config.toml
vocab_size = 2591
attn_scale = 0.0884
final_lr_fraction = 0.1
dataset = "wikipedia_en"
Each number is 500 + 50 x the weight over its row's rms, rounded and kept within 0 to 999. Layers, rows and columns count from 0. Numbers have three digits each. The size before them is the row's rms in percent of the matrix's.

# layer 10 attention value, 256x256, rms 0.128, rows 248-255, columns 128-191
109:554509515430426425505458535514484495530504521379524382532483542470511452537505598487456487502528564506417450568524496526504462530448490437477541513456413514459527537405541536468509532506453465
103:520548443504452550469495551510450463491548545445531428564530486652494442536526435573498477515477468553414553559458546469503494470440473467456564459528585529529604467623572512504509568456447529
119:475494440496481443490534575470490462593485487505549525495528456471566513477601490469512380495495448526389521462541473604537396542466475469584424565486579491369491509513622552531420510500482510
110:501487540455482578426400540482445580482536544442454431498461458522502484517608411538528575524422495472468612517436488437413467479554616543494477525458419418421598491430554488476497497522544454
123:567480443494504438542463443605554517475456467559512596488430505513486476460449523575549474522455531450489487408427572457543514541466492450464435497474524482436501508501477507486438461487509408
115:528499544471500501437569430512463550500513471543462422541523517421533526479469496495468468454563451588518565549547487472500510527554441615527432558511437473474494497472472574537480499515558454
109:455430453503571522560431438479553507474468520464518514482507474476526567539515604580507465475448501540500441552480571515589441460583455462491521491429437482462566555478450499566513589451539482
102:554488458472497522454477520412480428533511557476458570482532478507547473585541545522495496509437486546563577525445516507634528500489482629436498470523437490443565509537488567565501470521465485
# layer 10 attention output (transposed), 256x256, rms 0.112, rows 248-255, columns 128-191
110:508594561435559511508530516466506490525502502532450516574495438535476479530529502510510555513511341475457531420446472494545537519567446511453469524558555467413537434462552426449535438433487464
104:534491462595476440565512517536547533523483475459559472470448511475546511561559408543520549539484530510575546562448416537434531507430484449495436441569439409483457502497472509586550435490528444
114:508453555605566459461461557516486396501582485417493490489579469416463447597534442478431477540539525534511525503458523451437477487504505409524440378488529475578500555575437581488559559498535481
111:452470501477531477552582505531503462492424472570463444518464549491483494424424493490535469495551482579568514532536569426506507403485536546423521489481545566499480545508461455526529557520495539
118:563508486504491534542472461471563509479521544517512487442491579521488454457556574623487432462478443593445379459556512499514583562529514557483516501453511486416591544520559510479483494535497479
114:474527456508503488548492548529521484512500468423427526535452537436448508576535489476604534528571470508475483513498584513517474440575473483498478505509475504569594555448513468535481523443416513
104:506525515535443506586523512590497475569455478484522404463474507517456431578531513454562456527507499460410462622511472435431519600438395499507507579478530487552648405466452513576516488587475545
106:505526560551488529621450514611512540562422449518441491494428558483514581523515461455539473549484448483429522460464485499482468501483502488581442499349531489504518547462533526530473478475541495
# layer 10 MLP up, 1024x256, rms 0.162, rows 0-41, columns 128-191
098:471533561450582529485487451522502542462481543603458504526462442478508531481566458487469485574526554584450557503510497471500458490481484458533559507591439537585511426597415464558523460446484599
101:437589582491430491529496588534466618548534515517509521531428569600460528570533480525494633535518598442494563482396461473472517466482483431475457474557539517496457580528554501524499488599485520
100:527455484570587540506432439546553555475600494543541458417611440441513497542517431449496492501479500482469510467476521490467480626442464532497525474544510450418524519520498494498495463533617477
098:499442559496416462496504510513466439545468487465474403505538489535484563529471515440454459523462599425447534535422626443519502539498444507500557611443515647472585454524425534448534569463489500
112:461616461483568500505491449501542471460513540534456536516597559481467574496603518498407528499445494495477456592498601447483477528431524506579566452555486449411522485548530448441479522550579500
102:526460431588485494444580512517542368428465490476591595489469426535451446471447495612441538596484355505492521601484449467541534603500472458590505442519470468415452550567530492499434494578511497
101:542495527539408508520550494418529448464511484518634468611606458510513426501500479532462481560506578512451468466533532468447444508436542503453463528536595459405396496437371534514479535405482439
093:551565580425491417487522466462515573556500535472508441445584535404515434535484493476459477492476499475468452510481653458484440562507599563533493508563496446583460510496485459446541392459550441
099:554478510423483511534581603452499454522567443554542525547569506502450533485481552478548480581463481409476548579554540545492494398494445497426542587563463597496468510543462506484470535473481500
100:489439498562426410566572479503524432531520568514568503517525528445429469466529456640481561508529502470542527582477567521452491510440446477426530540491333549531453466485516512554556457511385476
096:580402424438545456440439450496528475470452477496567506551459493460547390436570484519529499459570500504440467538453523559624532533478509390542589486484367486444484450514519537499512449606445543
099:509467456444473505390467539520397466587453457514450618539446553417551480460496485581435486515449567549515571417507527546548466559521504430535437505515560403522537406405498519553603457395483488
102:523619415574541424440461424477577480519540432504542497503490478424536481454520455538517416505499517497558505542542421434511482433496593466471584385429510456578612607587391475502493525505564543
102:445468510499413497447523424502556494501475487566427475488543569521548410519449571538447482447488467533439558478464448460527576472509614541506551488550533485501489453461525498473492551494440522
103:492397522481528484634569535491450507448444496477555535485444498557560543426558499508577575529464495485486606447525544537469550454499585495520532439524532469498562515499527487474479437520446510
093:464617506531530518493512527447492424470508464450577597421578515573564518486459581456501500426458535453497409372450534503522498552546585502513495515466578528459427533445444480404509537444490457
093:395446513446507522512569418533490463472330501554504448425529593518555475555449446536546574579526505459449515431457476471408466463594455423442515600511531511518475565501454619549418521545511567
098:478559504506496583534564442555500490499448566543604461515464515603514442480434525497584454472555505452540564485400461475462536454407507496503388491484485503492539553520414502491549546468609537
095:549544480456499546491478412490441536420584444596417507548485587501475490512539483384510466572499509485532587508507635467532513476449497588421355534484486471467513599462549511441527517563488409
106:500582495435366587573500532499421606477448560497509442481403537577418541447421502502470433491587547538498397492541502442474464421479497536561447478528461608507496497410508498543527514572461413
098:451462423515481539520523392529435426556504536589510426437500485506494368474572472516462504463501612467481525477494514500461504559559521564456434506488550520422379426510606510562468492526501523
071:561609481417508479531546494525469456497525553528512577538628535582502485453462478415486470446489506511443415482542571524530519382459444497478421574524536510484510486536526489557523529479481472
100:493444509473508474463540524499532521488460468559508384464495514485669489545459549519527460424564583510469561504506531558522541603523477581571501416561541438553477576535504475510485446536462578
098:563482617428464556521521538508522518519560575521602478435347521524501520495498545524527522537507467476462520506522464500407476344568567489551543493568518539487513463524469442573470528449485461
096:504485486413510389501497543461463546464536446517458444461552458594582473507495398516525444493415589532456556495439546537561521529469586435500477511462489513510492513550511485551510479611560462
105:573484519576451349440558634405569564475485549498556471523481505528505507484616450506466512460445541494507527525547477488564504493558463486581467415477518511482479428501540486465540468552536505
102:536492550459478463590564530543487578523575530541562596433365543546532500464549463471553537482492492377597479494520477523489491579516497601495513595472381482569503534564527542539536390513463501
103:477593514443499509525504433450574500466530407498631538470544458538481582494503525573518531523458481519473559536549495453548422524519457572405512604459553515495472565550490545443477514495484527
110:604461534512486475501499515544522521495574509507445594496444548476469493495436494511543498464444528376521473489520554434526501496449468499505532568481375460530506505495437506552452480601486445
101:465477341479465443475535511496551563532520562473509577409456471464525499565524431476480465490540471550527533463503483463538464431476529491513533438474522498531494506530585477458519576442547450
102:564534575452519554432544553607447555484543437468437531461459472506476509521483468621563458574519592445429491429509498534564401491576491510526540461554545514472556438441565481442395511576630483
099:457538593549394465560560436474510530556530416496458495461484427500608487563490411418488541509566493518473365423571551442480522540439503535469540507578513440614490480515501447399460559529417416
094:502432559479520562462407524558460466507556492494490490517587554398412519538523496450487490582466476461469537470549474516507547454519498490374548534584408577491503492540493480565470489508537478
106:487508520489469554518488487407541417473559487526530527562542548525419491578455471498591451519533460496549473535535573425504491481570622418476517496542539563503535428551438488442495460542521526
106:479479453484502525506592446482516538477510492460564577433554461559549553583547505521448558523475522518472542538499501431620532524459513558559488464582534439549447523539466516414445493566506504
109:429462526535451537498441455506511444486575477537402513483438415514516492509555590492420565468434588492501426501603385520481578509578401491484561473547511551557485468492547571534444521537522513
114:576496535478478412455421531451438570459491499510442491560479502550521486534568554540473494327505470409594525525544550505519478457502477434498528525445541558522519526438472490605464432561553474
094:520466458469434473464548499459451520461489370502556500508472549448569482552489471419506519483452526541523556436418548488498436473583497562534536569553489497475519527530493466545454497458469569
090:466509525456463560495576527559515443445484455428531581445536569500413515497489525395532470472457571532509512533506664439509471565507559483549468553546479526496452470503526366379531545443462509
101:479451503460580525513554539598502394572451505522524533449503541540531524520554504517491530536556471542562479506555541471575461537405569421524472519501554514405402594519528464528437464488472542
107:537548578482491463484496493530457442453532499535492460514446545523546536429478485496464535528573658455486486508579479489493589531543499468601520457529440497462558468484547488517531437523500525
095:473600532520544594381468582555518475600525544490494532453518464485476458527492501488442580464473420464475442495357565533454484486504560531543587405459481528529345556540459488439420507529538449
# layer 10 MLP down (transposed), 1024x256, rms 0.0877, rows 0-41, columns 128-191
096:480405457466519494529475539434588575554585531568598460459413453524455436472452406494468438464548517435546491504478592490527545505469473577369466546455565524590526453451495466533508433479636487
107:559370528476447536517476486456440560485418497460605505556573476612590524527548504420445499428466571461531464446494489494433519438583459475568432471536532450482426611550471525507534550506531614
100:470491423471461433439516486394507579485492562509465552553476537610558589508458519444447470532451480604472414440450521530519591494458536425544519585444636501550548487524506497545507517530524433
100:457481529519496534469537391422577464525517453421558587580548464520570485552589429431484530419487453550501555482528382542540463451539437524474513451492513507399445582487525475553471550505686540
105:495467548470370497489560558501482486550525516449523493476457457473588451511436447584485418514530431485478357435505556496544474542413468497462481559413505445546477517485515462401495551515444445
106:372612477521506537536554573532510533454556451564578513532524514465520606533561524458477461472528444522500420447520546576500471477478473523403351471467505534434498577453561497535413513476355467
107:495500483453471487441438463487475574518485537524426512497520483524468619527465517469501556447509455537550582508471473541453455540508505494475451557424485535579529477558506498452471505567484487
098:452536601543519504535527544510459419558528480523467498528540440406414479458500473605536474534524444564485499440507403441487469447426494582417504508547448574495542456499495515483546516494532531
094:555509478499515472473480396605545517427504524417474474469455412546540461530469516495427440459515508537519437494499425498495482582571508482546508439439515539517467483497491482543517479451478437
101:570449427457555533553483470486522502454566459452440559522561481506519493466491508506502498584534486548413463538549542520468502576517568597510503529516600522562498509568452424493523542491491500
110:623606477474507493485483480504498534497605513560510434555493551447576623447361470515461554549459528483468501506509488513484516497555467630496425540491534471525483599463442498576452475515515443
099:500525443529526489542522580535515548534517549549525444486433508569400553502478516475464440516388523513601402480457483499523490550542429456489456611481447563619536507544503515534491538493483538
101:505451563448424533521456507446374520551492579527456453492455435556486460607519470475549587500520493379401476502473554494548546440543538601498465442513484517445548543456521567398491571571430446
097:540484554527523482555496490504571507417511380501525481540485462526510484448445466464514478549520516387493452461553510453520544468482523487555582429592463541497482511469509449526606531555428421
099:608452500541501470395484553464520489481554525505486508399568458513515455543500464588537485483477483441528501498444487544528491515530488475495501503492498588537491393490407482494496535521476452
091:508501510555547463580497520551581555457523473550575391447433501535560433533439498564518502558441546538520505506537501502499553539540456429538491494551457538551529502516567429445480594518409479
088:609520629481539397583484504453523513541432584545406547492384560450558574441523475511442395539523470474429476443479501470498492522515475594497564480499473418588459529561510474574487530462624467
098:500477431532509456405484626514413539527508528431513480442528497441570468460598571497457509476548551522499515476605540544547508561553468499451592551543535406468502549512529416443384358486499378
107:444504495431569495530456493444494511491462533457546447592480474509480512477401540493521437435529465446533525442420520578559452496553478425566446539504432435469499412532525449354503438496482577
109:439545545495470416429526410549476423522500483478434446481479461539544548451486441455482459555357448478536539484509463427448515483485505468503507484492478454576505549520520557544440456434561505
098:423454512468546498437533498493438482589516502510526554546502578489573520583536489526501515551519424520527599548477492503593424548511471491454442518458563386630559536513524585536453498416497543
075:449405437529430469526469541492550537585532515489480503520425408479459509534507594506512523502584498503565524511497449480485408571528551443449457473446514531498571516459438438476461387542530546
101:510502523527515574470466549539487477494456519488499455472494547474549485415581479423451409397486559461496602493437533440485445570537447531624547453493449547507560482480450521500466493599615488
102:449607493486444511518495481344424506508463503469439471525495438465504452501458480462419541454482449530452464472470476458490540578543462601414464532571428493513460467512462573577502490524548510
095:562512539551518475542456555539539505545431448533456505503487514409401518483565574495475582479572459496417455511495399424471494471503413509491591420532539503502488563574465600484499458563505535
107:514489486546544541489444439423500547457484452474471581581537531406416485523556598550543485461532414379427532489417530557385535492484492461424647468588479484416567523465388449479536458368530552
115:451472555493485434440549495453510472499507513530535519377543473520490530487565526435491588439582496489574477389521434475498493513392508523493474569517520444437503563519475452407542452538429513
099:587439472568461476459506470553459565565509537498387577516558525506564397533530524448445578514493480482572447532494396534526525518522465532410490495557543380429502572500535535515522501453508518
111:409456456446555485598543486479475555474516515469475438557482492496506611493491537527424507491493437603545524517465522597429522449409470463538350533605493539487547523457577485519429488551360553
100:624472538419464473475524407375528432456452444496535521501543495541542424500493608490556540485495446431496394396474603447556419467487577467508442586413380523467543444496429466517545486505499545
098:497490623522540560477436437582564467527504480404456530529401477504484463469550521569520490561496402542554543485484424501495490453455502521484539490551451530504463583460465414547474442511511509
094:526530391416534551434505488556517565497424560458503539518435552449560489534397533531456603458470470511495513526581477503519553454450441536476490350529528540537496418443475444542603509493500500
096:484516398533522506569533552538572461548477516459536482437526562562490514382407535500503542510522560581472485568405447455444510464487543441484469416440522512471563434501517518505509476437581501
102:490359481513529415613537570555597525443530489495460552424487486476541549459502496497499591453420507540454574465419492494453536462490449523558490550477509497447453418518504551519501496447520450
112:534465442565541539509492465497443469571502432511493498627468454447544557408553518498402493527598467434465578582409494505424464506466514520444481601481437537489488480581430574526463557491500440
102:595455481558561497526553484450540517570422456417623483503495421426517499512417445519497478515396466497488486548469561495555554449454497468444467484431523437489483470480495512529617487505504495
110:491443468451397505545467465609397449488526551512446662510446472491416479517492540530438558459343432478447513500491543449517502456470485437561543509547613523478463463477489513433454480490442533
100:529515427473554574560390452469597524451509440507591536476565450479481510557425453506568558502462499447482518505501512489611554535579445455473501497424424544482544478390490542425381483432505494
096:559519496484622595520479470466470515449506447475496443494480479533527440441434467581556515535630490434569497502517408546533508486503490348441551414501595572513580520499442570507386412424486483
104:431625480548489539404426504621382495474524486463447478498593537460558527487514469572563444586479490551506521529506569607503392485456563483496453528476507439506509498477508515434535532453542459
101:472421477375444473527397503478450505565509581618467509527559567454529491530503514519543428455506544561478477433516548540521432526544507605525479460476540579495458553470544460519417503513402602
100:487449474579543546587538451457489561521493485454511481521519474542495500486496499466474484415433498510470520612499490451535500428486442475439487498473453461555505484444614506541543529488507499